config = dict(
    d_mlp=320,
    norm='rmsnorm',
    positions='rope',
    rope_base=10000.0,
    tie_embeddings=False,
    parallel_block=False,
    init_std_up=0.0459,
    optimizer='muon_variant',
    lr_mult_qkv=0.7,
    lr_mult_down=1.5,
    warmup_steps=200,
    final_lr_fraction=0.03,
    train_tokens=119500000,
    steps=3647,
)
Each number is 500 + 25 x the weight over its row's rms, rounded and kept within 0 to 999. Layers, rows and columns count from 0. Numbers have three digits each. The size before them is the row's rms in percent of the matrix's.

# gate: layer 9 MLP gate, 320x128, rms 0.185, rows 41-57, columns 0-127
# up: layer 9 MLP up, 320x128, rms 0.194, rows 41-56, columns 0-127
# down: layer 9 MLP down (transposed), 320x128, rms 0.168, rows 41-56, columns 0-127
gate41 098:459488450532479499505511469499530477494509531513503524481498479484500586524487525514492468525470499499493484529503516577560486489477485486508519511497525473485542529493497502467503477515487472562455511461480465522497460485538520516484529486481451467481524491486499519491511503475515488485498478513498483515516523472510506475518485518500508501493528543533456459486518549498515515481484
up41 099:453496534485451542501456480487507500477507523498489527479505513442476510536483497459539476500485478502515534528515547498516518472506489465490517463496492495524484510495499464473483464520530499515545481503479490462489507482484474504467492466469430481528480495466464476518495511538513514483492480464457457499504534538483462491489490476516486495463510490535555515509480523533515512514476
down41 095:444505555511491498462479501511477494523487527488507521511462492541494505507487492497418477495457504475520477463477490538517517474544505548480522478454499509500516502514521509531506453549492458484526552518521526565479471488540477471472498512496511505505465493496492527472473503497476485469523492494522521507476485543507485507500467530506514505548506527512523526493512527513507480478486
gate42 106:466490482448520512479504486507491509489485473491524518537522528512519498546476504496437514490532467529505502471475483495473491497507474519531497517493509478500495506435482509491531491527461484454465499491543558526484503490471497486539547518496529452447494477472487489529478482520515505511497521504525555488478477493511552489475453478524495490543510462515506497518452490496485498460500
up42 106:489543498503445507473473500515508474510503500486497498505539527486509508524492509471459520506494505491501550461493486464481510515481499531468465505503507509542489546472472547489520511494487492464460514545464499535472481500401530484497487511496496473505504525522481510497436515492496486522530476519490496463502508499511505559511474493516524486532518490548531486465460531494489479502536
down42 101:531492523497510492502512509520481498554488503530489525443472528485508507433510476464499443440497536522463507496482517508533515510481498471529504513473523460502522484553493493515527515524487455508504474504456521533509507487531517504513472467517512492485507529459520486452508530495482551442518518486492477482484484527523459507488524503494487527520508537514482474520528500496455514538490
gate43 107:505453491485496489478488458499494490506509499517510517498471524493495544495461497482538492484532521506486487490488521527460467541491476447528504535521448538440488543520545500462520508502493516494448498527479493497466495511515515528495481495518538532574532543494525505506471497514482503520487522500530466489514538447497476480475471507473497504478478475566499499480523485500517513475498
up43 104:499499499518436510554506495523505452484457482482524476502510502504518464504511500476508485491473524468511487489492515522531480540503528525468453507517510501502484523469473480492516528514482540478480458492519513514473477451550521502489511500487527500562521528495516478488472450466455552518511522462483452501482508542523483483489514484508524529488493479502491440467527539480496500479507
down43 103:512520529500479512499491518487543493491516522513501470499486525466538498522496502570520533491510541534574497474469522532490516489511475507493519484514478497484470486436470452453500474510482517480507511507508487506489520496474521522460482523516472507467452509453506502525520478459520494541513529486490510444537525497489513499477514503472494535460502523545534512489476522524492542497487
gate44 107:465486477505461517550524497519501507450515478526483517464483482521523466520512485503517503480488487491461514486519485544466491487522507493499527484528517455485495504539472511474481512471524483556499489471478460535488520536477471456498490486504495516560489498550510453501481451533532446510486488513507480475505488507539498545481465476540484485523517524511484513502472548473522496486526
up44 101:464505513492504487505472522532503485501490526528494513534483469497512506542497472463470510524525550531494495520517488516475459448515489511459482483500549451515475486520549507496514484517520523511495466514438490570511542498518522509528465483484474541517526466497483521551471497539500472537539472507470495461512524502509499464452505480521476500497496497506488501496477525465500479487519
down44 103:532460490500484465489506511471441484483515477530482527477498502461488548493500477513511510456526540469503512520485470526503528477523497504509525462545476548511505508498474461546496518532486501480526557503490484536512524508458488489513482540472511497503510484488432478531519474523515533528530515512486502454463509475469493489508492472493485491494488481549492514532488480524487472557488
gate45 096:516509522514528522437506467470487488481499497479520488499489490519516436485504488517519513517530479504488488510448493491520484509515489530488549545505530495485543519468462552516493497514458426460483544511515533498496508490504482484473496525478506499507530536504511520517534536490497551537514542531490507440460505482528509537497521483524532522499501484518470519480515492482483514484468
up45 097:498513500499498558470470527479504485517473500503547484504506509494512503493518491520507516530491475479509502499475499481530522473487515512523482488553456498505484557473471513503478514518489539463500499508469498527453518564482539525477501510464498533531481482496478500487481523505474455452504497475539484520487536466509519467476467486489525510524504497486501462538542500509517557422514
down45 094:519535484515512473558530498542492558518467539444524507461505504497497529523480498505497488497487513498505539481504531526470494511476511504471485492483490506506489538487530453521465491485457514530462498462548525508508486462516457502543523488452471507498499508500471488500518502484553542503464522490480522476537511494464514531516517472524520546477503493530466490471482483491503454494518
gate46 089:482487516492476523504517485537525468515483519520543508492536530526479513466533538525504507494503525523541489496478485523479477513507500490544507486488530496527510494511482481483499502470454507514546507518512545533515432497520491470500494530444460477536471476518503517492551509516493458577501472500524498538508508501515522482497491492530494527511499433484493525463544505503458496526499
up46 100:522534504514496530538476530564525504507473490511514450479466512486502471499527498463534425490488489546507475492468531492480489489550495495512539462485485504469490510496516491494500511518489487511446506541499462487464516505546510490481471474518513520490489504496481491522480461555511545512570487497481520459467519498454514506526492510520472487503496507548507516501489514486501468521517
down46 096:515544512528500500492502501485490507511475548555451503470518512491520525509454488536540516499543506438475529467485473495512471529460485486542475488474523517538518510506477540480510507492496504487498483508527486503458476492511487504508508510508479454494501540518502510503505468473510493503499545467471492430494515483490487499501478428522515474488494451484523496505498420504497522500513
gate47 102:518489524465464427500550511513490491545466538508483535508474546541483511461501471518495530508476526540504528506459513500495496499503527519477498489476497550494478462476548496505494522516458514536521483496510507525512454460525482516484501489486499491487496510489544487507510519535547548486500480509481506471498517502469501544527527455489540485500502465506534519494456530487460508506492
up47 107:556502517502525522485508460498494503514533509486518459483439548486473541500522501485511478494532489481443481491484502531526508444490505486514484531461479506512498444544505510519499501532446510478499539501478472485493478448489499507504466506490513467529489474458521523491513517518516487522498471544545510542521519514488503483457532494492477484507502481484481498442517484492457501464490
down47 105:501511518510487523493504462494467486512484509496514510491467505509480517477485484515500507442542511535479499494488445473506487481525491541480521495452512526506522455500480497460494477500485452482534515506496476502528501503511491468536469494478524533501491491459466482434468513515544504540479518524519493508479509516500497500469502529410462469498487514458461474483525493524457529469522
gate48 102:484461525490550542556511467464484492545554525463506446509545499504497573544477519490502512499518463488497484482518511429508501508475473461511472527519480446477493511535520524532559521485487517498480494471486511517483495476460512504518513482512512507458510511500461478519470511524483477477502458491491509503495523517478525467498506520493481516508529491499508499492522514476507487500493
up48 104:518544527515506495553481507481545520529514514521475450473528470539494551514487513506480487516504498513506523476534494509446529458515517502471552510556498484502526517491476534469513514509527506469443500481478472461507489506530492513481503521506482515494505494523448501474539518470477502511462505433511502478500528490472505523532483501526433497493505504520480522504501479540506476496482
down48 108:536478544457493508513493503523515524488502507438486498519517515472492496514505491447533521498460490478515482461530515498532531513595509528486541525500497516507514528533516503463484506485483532479492503545526476512521523511466502493467450488486489527534469468533501536436528500531489474554469464495489503485512522532513513504510495508476508474502519505501514472489500457511507495503522
gate49 098:534535501521521483516487482463489476504481532494468529498485499491466477530550478496483502528522528477527496488507511495517512519495505516461475541510494497514493490482487514499524474526459480480463521516507516548431501519515504483463526485462436485511511538486503494507511492523503553477512526486525493524494477491486533473509493506555478540521548495531464555436502509461491496534518
up49 100:513497487485479524465502513559476473510471497520507511471474541499517506543547519491511509478467516455478525462490533505497530510490496442505492517543529493497492506461539468500539498515488519473465449511476490505496467499536488528455510496511460510553486481521517512524492479489512508478479494515473504498509515493502490473467487516503523539498551508462435460531531485482465517466528
down49 104:466549478525524487503506504484478529503502532506529500484470472520539491483452463505507489466496491492496503539486494496496536463510470474499508484512489463511464491474538494489448478463516469491477536503543473495473464520487492474516465575488497510507489486497485518483488502484505510523486454522507558546514490456522477489445530496503508505454499465478529520516477503553484528467486
gate50 106:525452505522454472519517477517489526469512489537455503472483477477475511542530532476561507427471492483503540530507480505469468448485514517512485517504463514478508491498533495497497488473484513490548502493540498511505496483534527495517461504512527494517535515463477511499512490519469556519519496515548521497490554486479522520498504481518500490557523511477544511504506482490480490466519
up50 109:534509497470500542497499471500468494489495483501538503515547453472522496525465541467521539536453501499461482492477501509488513520485515498496517479494491477505464516512528534519556494467492540505523532524509506503478505522491485492488475507504530507543456461486533528491498498483451524476513482494499493503509500534476469551491485510451497513576482543486491503500467547471525543523516
down50 106:513494458500504528508499510514548480508513505512499503473502547431515511544509496448556500576532476495535529526513491501488508535516500492495499502497504487489532519516521531530526508478520479473496495485506526508491520508513503487503456486463497535544501481501542540491504478467514500530527472523526509498492506510509511519532497483605492506478510560486514501492536524498519480483509
gate51 101:477537509485533472502528475544526485471530555489477487481490465528492506468522507509495449527495469500481533485530519497491473521481466483509489491495504500488541498537540576466516474522525523498485514532544522476510522503464471524461521505530499473487515544514473473514500471468462543490507489532487483539505539457505475492487497462511509477481538477470519493476495504530533513505501
up51 100:472526489494514494538480510515489561516510532560509470501552490485513483522543516458478522516511461528467492502458505476445486520513511454475469469517496473472504527488501533499497500521476488534517526520457499483483526529487493522516480502473494473509541491471500485491532488479477510457486488546493492499477491485469516486522546544478511507439494491500539473512546498511551487498495
down51 103:516495497535479479499508541486489496496453521511544487503482471503457496543486515503515549488495452488512505487490503507491493504486484520511470488454490488534467511526554496465448502549470493505471513525482456498531483419516489500454539523500498499486547534483467527495507493473468449509484536508532515531478515495508469513489532506478483538521518523528498512472502520478473474531499
gate52 094:519501462456492546475531510501496530482504498521493502506503504492488438453474512492513549521520482482531476523495468481482509520515524510478528496495484540485542504519480509490536480482460488517519490481488520486478484468515574470472482491517503446550523507492506544528482537495515517528462524482500516500471505504458476536511498475481486490506563455502518517502520497509519446535523
up52 091:488536461518487490499474516549479528488554457530489504486478472476495535491519498499443486512496486438473475479506533511506459492515493486489494509491541509479532506496498479515514505513532507507553489509530514520500476525462486507520471480526466520535528522488483532523470459541504534514484446527504471520456500480554513466515484513492483457560488485478509476522526496477493498498526
down52 093:501493480469480467538488519478478504475498494525477501496493538518517538483525502500516498493483538548490499505501430470529505501510541556469492502545477482515476524487533559476518451464470519530491537536517448494522517529487475506493508490485504485483504506483508497472497501485468497492467491526514511525497466539471533497516511475471498561446498527540516505503483481465466509462486
gate53 093:447477439514480485472518480464479515511514480508514464500479472490535528451493517489494481541523499488480452483512473450485529524549518509523490498504491485478500486469495516440523491486483485514533512505517541533508488512561501517503470468515518491488506504500516508490528515546439493526508488517502468528530459503514537498494503463513515463521514500496494501468504522432523458522506
up53 101:515512463555489497514501500510527513495511480493515484498493552486481525496478529467492503492497486488474487483525557500503499478487501477500496549533465533524505442486440541508526469502473491517524489494560538556521491530520515525503519509503474490504516489431475539493485488522463505527520480483489505500472515480523493468512438514522457471526487524504512488514457485475542495482484
down53 104:486530507503539470502502512490475500522525530518482507556534533534498494487489478453565471534488493494492516502504492509499476502491504502482522520485452498540534499485450506507501492524478492536498515513492495479551499509486500484528473516479444494528493451487450545496502487506458503470476484538483487477484456482557481461465467449480515534484485522483491459494505518514498481545511
gate54 102:513502508538526465509499528459465525496502552520487506504466521584461515489534521491530532498494493509531518498550504506503483483471511459526517488508519519514498527487536506497461499538519491531529448497482506529511544493495476456481538507456512519500486473479480512535494450472493521538467494517521501511531506493542521498524475505502500480533517466509484491522463454516462508530504
up54 100:534508490503495491470566486534519487478488525520499503494514486502490486529521470436467502523481530492529464480460504495488469494506531509537501459463501488457487494524527500466467511472484537517571491484503491503537475509483520489464469489473462495528482504488492497492480490538495463515469487580508515466482519490532495525489538521496499483516482501507451466547507497488469511516528
down54 101:501527460509504519504501503489508454480479508456481494479464527499478459492463535482485452505497515494511518512481474504504454461468483502472477468543495493511517526532503526535492507504503495521512520481502498510506449490523529565513495492509503488478489494488470544484536473513472540497488476510475523511514476521556522491493534448478493462542458515544421508469508521510505510503528
gate55 099:529507526541506505506477470504464524517525484499487507440479522530463486476445496529497499499534504474487474485504516513542548479460473498422507554528531531481492463491514512474498482482517458508503492541517489467473465558495516459518525507505509525482515529522523491500518477459481452481509514514482516502463491497513547491484489492525474503494524512514515472506489505471455488516523
up55 100:521519509489491520522537537491536501453497500537497511517516516504533520517501511513516498451488484472505461530476532484479476505534506470523497499490463465491487444518536506488497527490522485483488496518494482499475448454499471512451478465500476541529460479518496526523494494486512492515510506523497488460568496516468509523523501466465520495488476518543424498501551526533472505466499
down55 104:537483500541510520528485505468440507498466515463460522487471498489505488475496512440503512486507495507503495506485496514473472448502491540467503493497478513466489527495533499488496504530533477509512494498458480505514483477455503513503478488520468528493505508541504526513473506541502509516511489499505468525552474477545554514523528490509501524459507520561474436544473537519550483474509
gate56 103:457532512491518499508500504525447525472519487447562524513566512497492491493468467482525500512511498573523508472513504497487467497482507494520493500457532450475496461519531524498488508506499483518505521510464526507545486472451489504530517525513483511487531432503511483492506489499523517500480496466497472506527537501510469503494494518487491547490481491499463478461493541455539509499532
up56 108:436475479459460498490508474534485499503533532490548547531523520553498493540464514511515502518515527535510557502517507489488526493508523490491506517505530483511487486537545502496486500481495492508484513532478516501524455491501461476535503505536530524475507465513522504484541515476512467479478502501512500483496548467508451525467486534488512505535473512515524420524483499507522473478514
down56 103:498522451496479520532509549463500465511502495528506506479491494532489505479527472514559514505508519500503531511522509469497472449521526456439498482521504475475536450516518516497483454492492495568494488464469514521493489543511494476540506539471480510471516512480485490452510481487493484521512505480491537504516499533499491523511519518499501535517514509518463453565476521511485518493457
gate57 099:487462488503524494540498470504515504430511509503500505488491506502490474498461500495515502548469485475480550476505471485503477524492499530495498506484490486470488500525518499467503533482453497507493486513525502428478497487540541533498505498479508527443480555504508482505544486488494491523515540538503509482504522548479457511521542501484489507464471519452556513443458497487513509503534